Each number is 128 + 24 x the weight over its row's rms, rounded and kept within 0 to 255. Layers, rows and columns count from 0. The size above them is the row's rms in percent of the matrix's.

# layer 6 MLP down, 768x1536, rms 0.0598, rows 687-719, columns 1248-1343
size [ 94  99 100 101  97  99  97 102  99 101 101 100  95  97  96 101  98 101  97  96  98  97  99  97  96 100  99  99  97  98  97 102 101]
[[130  93  96  94  78 100 117 147 133 104 106 149 139 135 122  91 134 141 132 128 135 143  96 144 117 135 118 152 103 100 105 115 124 110 143 126 109 162 126 132 125 103 114 130 133 180 214 124 112  81 113 129  86 142 120 123 148 117 121 126 140 156 149 151 161 120 122 144 128 133 126  94 142 160 117 173 141 112 171 146 135 121 136 152 117 124 132 157 137 178 124 111 109 105 120 106]
 [116 108 125 144 144 121 148 139  99 107 166 105 122  82 101 175 111 166 121  70  83 149  68 101  97 123 128 156 125 149 141 110 140  86 161 132 113 171 132 122  75 128  92 139 165 153 128  82 103 115 120 127 110  98 138 139 122 121  90 129 161 129 139 104 136 126 132 109 127 158 129  78 106 144  98  98 106  90 124 171 140 134 138 134 125 123 145 157 157 122 121 132 107 168 149  94]
 [150 134 160 164 104  96 126 132 154 125 129 131 114 120 152 122 145 151 109  96  84  82 133  92 166 176 113 121 123 117 135 103 152 118  51 134 107 153 133  96 175 169 155 135 109 137 149  82 123 112 148 156  92 144 121 145 110 135 151 122 159 152 126  98  94 129 162 134 125  96 205 129  79 120 145 158 152 150 112 150 163  91 106 111 132  89  91 118 126 143 139 128 144 128 148 112]
 [ 99 135 168 114 153 135 129  74 120 124 125 117 106 117 108 181 139 140 168 144 158 140 140  86 125 105 146 157 113 100 157 148  96 115 156 106 161  73  90 136 160 103 145  99 149 118  92 151 108 158 122 152 114 158 140 145 117 135 149 134 111 115 143 143 148 113 145 163 108 150 160 118 102 145 120 154 142 118 139 123 121 168 130 119 179 122 134 128  75 134 114 128 101 145  79 123]
 [116 128 149 160  96 143  86 111 140  87 173 122 132 107 138 132 133 113 113 149 105 115  98 140  90 179 102 120 154 158 153 124 158 119 171 121 175 132 141  93 139 108 112 129 131 105 145 117 120 117 122 126 104 124 101 122 102 121 107 127 112 124 175 116 109 153 114 112 127 148 122  99 132  97 129 144 109 125 120 105 142 141 139 160  75 123 174 142 161 153 111 144 135 109 132 120]
 [158 122 102  87 133 179 186 120 149 119  83  85 184 128 139 191 161 150 138 167 149 128 134 119  87 120 133 125 153 122 132  91  97 157  89 112 106 128 132 123 142 121 119 139 165 112 136 131 120 138 143 127 145 170 145 164 135 125 138 134 105 132 117 103 142 106 116  70 113 131 179 109 142 166 138 111  99 113 111  81 109 132 107  99 125 101 156 114 103  98 119 107 147 106  93 116]
 [123 105 127 143 127 157 145 161 126 149 123 106 103 145 124 139 100 141 146  97 110 147 147  98 146 164 161 115 110 145 128 166 101 158 124 119 150 108 130  89 150 120 115  97 121 123 160 173 124 115  87 147 104 195 153 114 139 130 156 120 139 134 118 158 103 126 134 138 101 133 158 119 137 109 118 161 161 130  93 131  92 128 111 155  67 149 107 155 166 146 135 115 187 107 110 121]
 [107  74  88  98  86 163 112 115 124 115 154 154 165 171 116 120  83 105 124 115 116 168 110 130 183 140 119 152 125 133 190 102 169 167 133 156 114 115 143 161 157 153 118 111 121 129 108  76 158 144 175 155 120 123 137  88 120 149 148 134 109 127 116 182 127 112 153  82 138 146 125 120 100 139 101 132 113 135 149 115 125 168 100 143 122 101 119 112 125 161 127 100 154 150  88 123]
 [143  80 112 129 152 142 138 140 135  95 123 144 105 172 155  97 156 126 193 126 150 130 128 124  94 116 161 141 104 145 126 123 145 128 105  97 141 109 147  98  98 133 119 135  97  96 125 103  58 124 100 154 116 141 105  98 116 131 128  88 112 115 118 101 131 101 177 155 161 161 151 125 148 171  73 124  96  91 158  95 126 160 102 159  89  88 135 130  90 154 100 138 139 120 128 122]
 [122 155 115 158 156 133 136 118 126 106 149 144 118 147 136 135 157 165 137 150 128 164 159 167 146 145 198 114  95 123 122 113 137  88 141 127 153 107 171 109 116 138 121 103 138  94 110  85 128 128  84 122 144 115 130  92  87 128 174 144 142 155 138 175 110 125 114 155 116 145 139 137 135 124 116 126 165 137 147 171 137 159 146 120 119 112  98 111 125 128 130 149 127 113 105 138]
 [143 124 115 135 137 130 120 155 118 126 132 108 133 182 115 127 116 129  90 146 128 102 105 123 117 114 113  86 141 175 179 148 120  91 132 107 143 125 147 138 171 110 158  85 135 135 167 156 149  86 114 127  86 135 136 155 124 143 150 108  87 123 157 109 154 129 160 133 115 140 196  67 167 130 114 173 139 114 128 149 108  91 153 100 123 129 134 139 153 161 134 121 151 151 107 108]
 [131 124  86 140 140 111 139 118 129  93  79 102 122 150  77 124 138 142 129 116 157 128  91 124 135 123 141 135 151 146 118 148 113 133 117  99 121 117 110 111 136 147  98 143 118  92 135  89  87 127 106 113 174  84 127 167 133 152 129 133 132 152 136 127 101 156 152 132 153 173  87  94 140 143  93 133 117  96 153 132 163 116 127 117 138 136 173 139 174 131 128 105 154 104 132 123]
 [124 118 186 143 122 138 112 120 191 160 116 138 137 117  85 149 144 112 116 112 130 136 129 127 124 106 157 102 120 126 149  86 146 155 163 162 114 131 155 121 105 154 145 117 151 131 113 190 145 131 134  97 141 168 111 128 159 144 120  95 106 149 164 125 104 124  84 133 154  96 157 114 115 142 141 130 156 115 173  89  85 105 165 137 129 116 173 143 101 128 121 120 128 123 119  95]
 [140 113 177 124 126 125 135 148 149 174 158 143 154 139 121 132 121 144 138 123  69 128 154 114 120  76 133 140  95 105 112 118 118  97 145 161 121 137  87 144 106 111 111 112 137 120  96 140 111 121 118 102  98 149 123 102 132 112 117 101 141 105 119  81 155 133 160 142 161 147 119 156  69 149 127 129 113 125 128 151  98 119 144 147 146  95 129 110  90  85 116 146 125 134 120 115]
 [113  80 111 138  72 113  94 144 108 104  92 126 140 107 121 163 121 157 128 130 122 163 116  80 131  83 172 152 114 149 158 129 137  92 154 131 102 155 126 123 127 184 128 115 139 109 140 105 111 156 125 153  87 129 127 144 142 133 127 104 118  70 122 116 136 131 123 134 146 118 128 135  95 108  78 138 122 117 139 106 131 120 185 113 120 118 125 132 156 110 138 193  81 116  97 131]
 [107 137 128 140 107 134 109  99 115 129 123 139 133 146 125 133 100 146 149 124 114 168 133 140 137 114 150 113 120 147 115 127 138 136 141 139 152 119 128  39 134 179 158 123 119 147 178 127 139 144 115 110 114  80 137 112 112 166 132  94 124 158 138 178 165 124 110 141 108 143 144 134 127 122 130 152 122 106  98 125 129 103 144 153 105 139 109 122 148 109 132 146 122 123 134 131]
 [166 141 101 109 141 117 145 110 142 103 130 150 162 143 112 126 113  95 148 119 124 113 142 120 123  80 176 107 138 121 156 122 136 156 138  86 162 141 182 135 175 147 118  63 170 109 103 149 125 131 118 137 121  97 163 120 123 133 141 158 139 158 149 129 152 121 156 162 120 116  93 106 143 154 154 105 128 110 124 133 125 127 115 126 115 136 125  89  93 151 129 165 104 138 119 104]
 [117  93 144 108 132  97  86 130 140 191 153 135 122 114 112  88 115 140 133 153 126 109 102 124  98 159 142 102 182 146 116 112  64 111 122  95 126 120 129 172 120 122 144 102 127 110 104 166 163  99 104 138 102  95 114 137 133 110  84 139 145 109  95 147 124 103 107 101  99 136  80 131 170 132 108 112 150 169 139 105 103 137 119 178 115 132  86 121 121 113 180 179 163 138 140 137]
 [132  91 109 130  75  78 124 112 125  86 116 147 148 124  91 142 146  58  96 135 124  98 149 139 118 120 122 151 103 155 126 161 104 120 139 120 142 166 104 110 132 127 127 139 148  93 110 122 119 139 177 164 120 147 147 144 147 118 107 124  94 138  99 135 128 161 126 106  94 104 127 170 131 126 153 226 158 185 171 127 109 121  83 134 102 151  86  90 132  99 134 162 125 128 141 152]
 [144 150 102 158 113 101 161 123 127 113  99 135 132 153 129 104 125 136 114 120 133 101 110 114 117 118 148 118 116 142 137 120  65  96 112 111  59 129 101 142 131 132 147 139 133 151 114 115 140 113 165 170 150 114 164 127 118 145 140 173 163 142  98  89 131 107 185  88  99 105 134 103 100  80 141 126 104 125 150 134 132 137  84 101 147 130 130  95 108 170  91 103 186  93 154 116]
 [ 98 154 132 155 164 137 139 139 146 138 142 137 165 104 128 160 131  89 150 173 151 167  96 149 134 137  92 123 127 152 132 120 121 119 137 124 124 119  78 119 129 121 107 114 119 116 130 109 130  82 122 116 112 151 129  83 145  91 166 123 158 122 101 137 122 134 170 105 104 111 150  92 145 159 127 135 117  75 156 121 112  85 131 145 102  77  66 144 134  78 159 148 150 172 141 113]
 [ 99 125  76  90 128 137 135 166 121 145 128 121 104 117  97 146 157  99 163 112 111 118 136 128 130 119 139 172 124 158  95 175 118 127 128 169 102 132 132 135 119 100 154 158 120 146  84 116 138 102 139 167 180 155 131  98 164 135 101 147  89 178 148  78 118  98 114 154 168 105 114 102 110  84 114 171 126 127  78 168 104 120 131 100 147 107 135 139 137 114 156 132  74 102 164 157]
 [152 100 141 111 140 134 141 183  98 101 133  83 121 158 152 119 113 138 168 157 107 181  83 140 126 115 124 157  89 125 129 131 144 123 136 125 121  98 140 103 116 133 140 123 129 135 149 139 153 133 178 148 136 128 109 121 144 131 124 113  84 101 144 164 114 116 128 176 153 107 136 129 176 103 129 145 122 121 114 116 106 110 160 176 125 109 155  90 117 152 124 121 128 113 129  96]
 [147 149 129 112 126 145 103 128 117 140 138 133 139 130 141 101 140 146 100 113 121 119 106 127 140 124 108 118  98 141 129 136 107 102 156 158 109 156  99 114 130  56 119  87  96 164  87 100  92 143 130 121  89 142 109 168 105 157 130  98 146 130 134 137 119 120 116 183 140 132 103 109 121 135  94  98 174 117 131  96 117 162 150 128 166 109  98 110 118  76 149 138 135 110 100  98]
 [ 98 144 108  95 179 159 103 168  94 104 143 149 106 152  97  87 139  98 164 109 115 118  69  88 123 122 157 128 116 138 122 169 124 108 143 166 106 121 113 139 154  98 120 120 183 171 166 112 111 129 138 153 111 107 101 138 166 152  87 168 129 116 109 122 180 111 117 144 105 113 130 143 119 144 105 153 122  74 135 121 159 145 112 144 146 129 153 131 126 154 128 156  91 117 117 125]
 [150 122 121 118 125  97 160 111 124 155 154 134 141  87 114 120 115  92 149 110 127 107 128 116 116  95 101 124  98 148 108 123 118 146 105 118 115 123 136 120 138 163  93 146 161 181 115 151 115 158 120 113 130 136 112 154  96  88 120 144 131 129 144 130  94 124 192 153  65 125 145 136 138 192 113 149 116 180  84 143 130 134 113  98 118 154 141 111 129 146 170  97 124 100 130 118]
 [137 164  95 114 172 129 124 103 146 173  65 132 100  81 151 125 153 132 154 124  97 133  77 107 144 141 128 122 123  99 146 162 135 131 118 137 105 143 111 123  95 162 115 118 129 173 113 123 138 108 110 166 121 148 135 133 114 145 119 117 104 134 124  99 159 132 108 115 122 139 153 169 119  74  77 114 157  97 120 180 115 147 135 139 180 147 134 127 107 120 150 140 125 133 133 157]
 [163 139 148 103 149 148 126 137 105 111 179  52 120 145  82 157 117 164 121 105 107 147 159 114 120 111 111 120 111 150 115 126 144 115 154 111 121 131 122 110 171  72 153  71 133 126 188 135  98 126  99 144 155 157 162 113 129  99 120 134 112 147 128 177 103 121 150 149 117 138  80 115 147 105 115 106 100 123 158  86 127 137 112 116 100 152 134 116 117 151 132 179 162 129 137 108]
 [102 159 111 139 149 107 184 133 104 115 151 121 131 130 176 101 158 141  72  82 133 154 156  72 102 149 120 199 126 151 107 121 102 142 115 155 121 168 127 102 158 110 147 148 145 143 114 131 162 145 138 135 110 172 147 123 168 153 146  67 123 148 123 112 123 120 108  91 143 116 143  88 173 151 146 137 111 133 105 150 128 100 111  74 146 160 121 122 132 173 112 106 132 134 141 115]
 [144 120 128 121 119 169 135  68 122 121 125 161 136 103 133 130 128 103 134 141 107 152 127 114 105 114 102 154 154 111 130  99 112 120 145 154  62 126  95  67  91 132 151 171 139 139 122  80 155 125 119 114 108 149 147 164 122 155  90  80 149 106 151 158 112 144 164 106 119 153 102 110 136 100 149 113 143 127 152  90 151 151 113 148 131 102 149  95 121  81 133  75 128  81 108 103]
 [162 132 133 135 101 103  97  86 143 133 120 117  92 124  90 119 110 132 101 157 115 139 101 141 141 148 148 131 131 153 128 123 149  94  88 112 149 123 122 127 132 130 122 137 144 141 118 169 108 121 146 130 164 154 117 180 156 111 113 130 158 132 110 145 129 137  85 117 102 153 133 152 137 171 135 115 106 152 143 106 101 135 111 114 140 152 131 138 141 119 110  98 129 134 114 146]
 [141 146 120 132 122  85 134 143 116 135 161 174 126 108 116 104 121 106 130 127 132 121 109 160 155 123 135 113 137 133 135 108 127 123 138 145 114 122 111 161 106 142  96 115 112 106 126 114 174  66 113 121 127 145 131 116 111 126 127 153 185 101 122 125 142 132 140 100 154 130 178 107 116 109 129 140  95 153 150 103 148 138 122 123 113 135 144 118 149 133 157 131 149 158 131 141]
 [160  94 120 145 191 150 152  95 133 118 134  71 152 107 114 115  98 120 118 145 144  93 131 123 128 136 156 122 130 132 100 161 126 131 125 157 122 110 152 100 159 102 142 107  91 130 113 141 103 119 146 136 149 101 135 126 138 142 153 139 138  90 114 114 127 119 137 134 111 142 137 160 123 128  99 150 121  99 118 141 179 150 151 118  88 115  94 133 105 154 128 122 104 103 111 143]]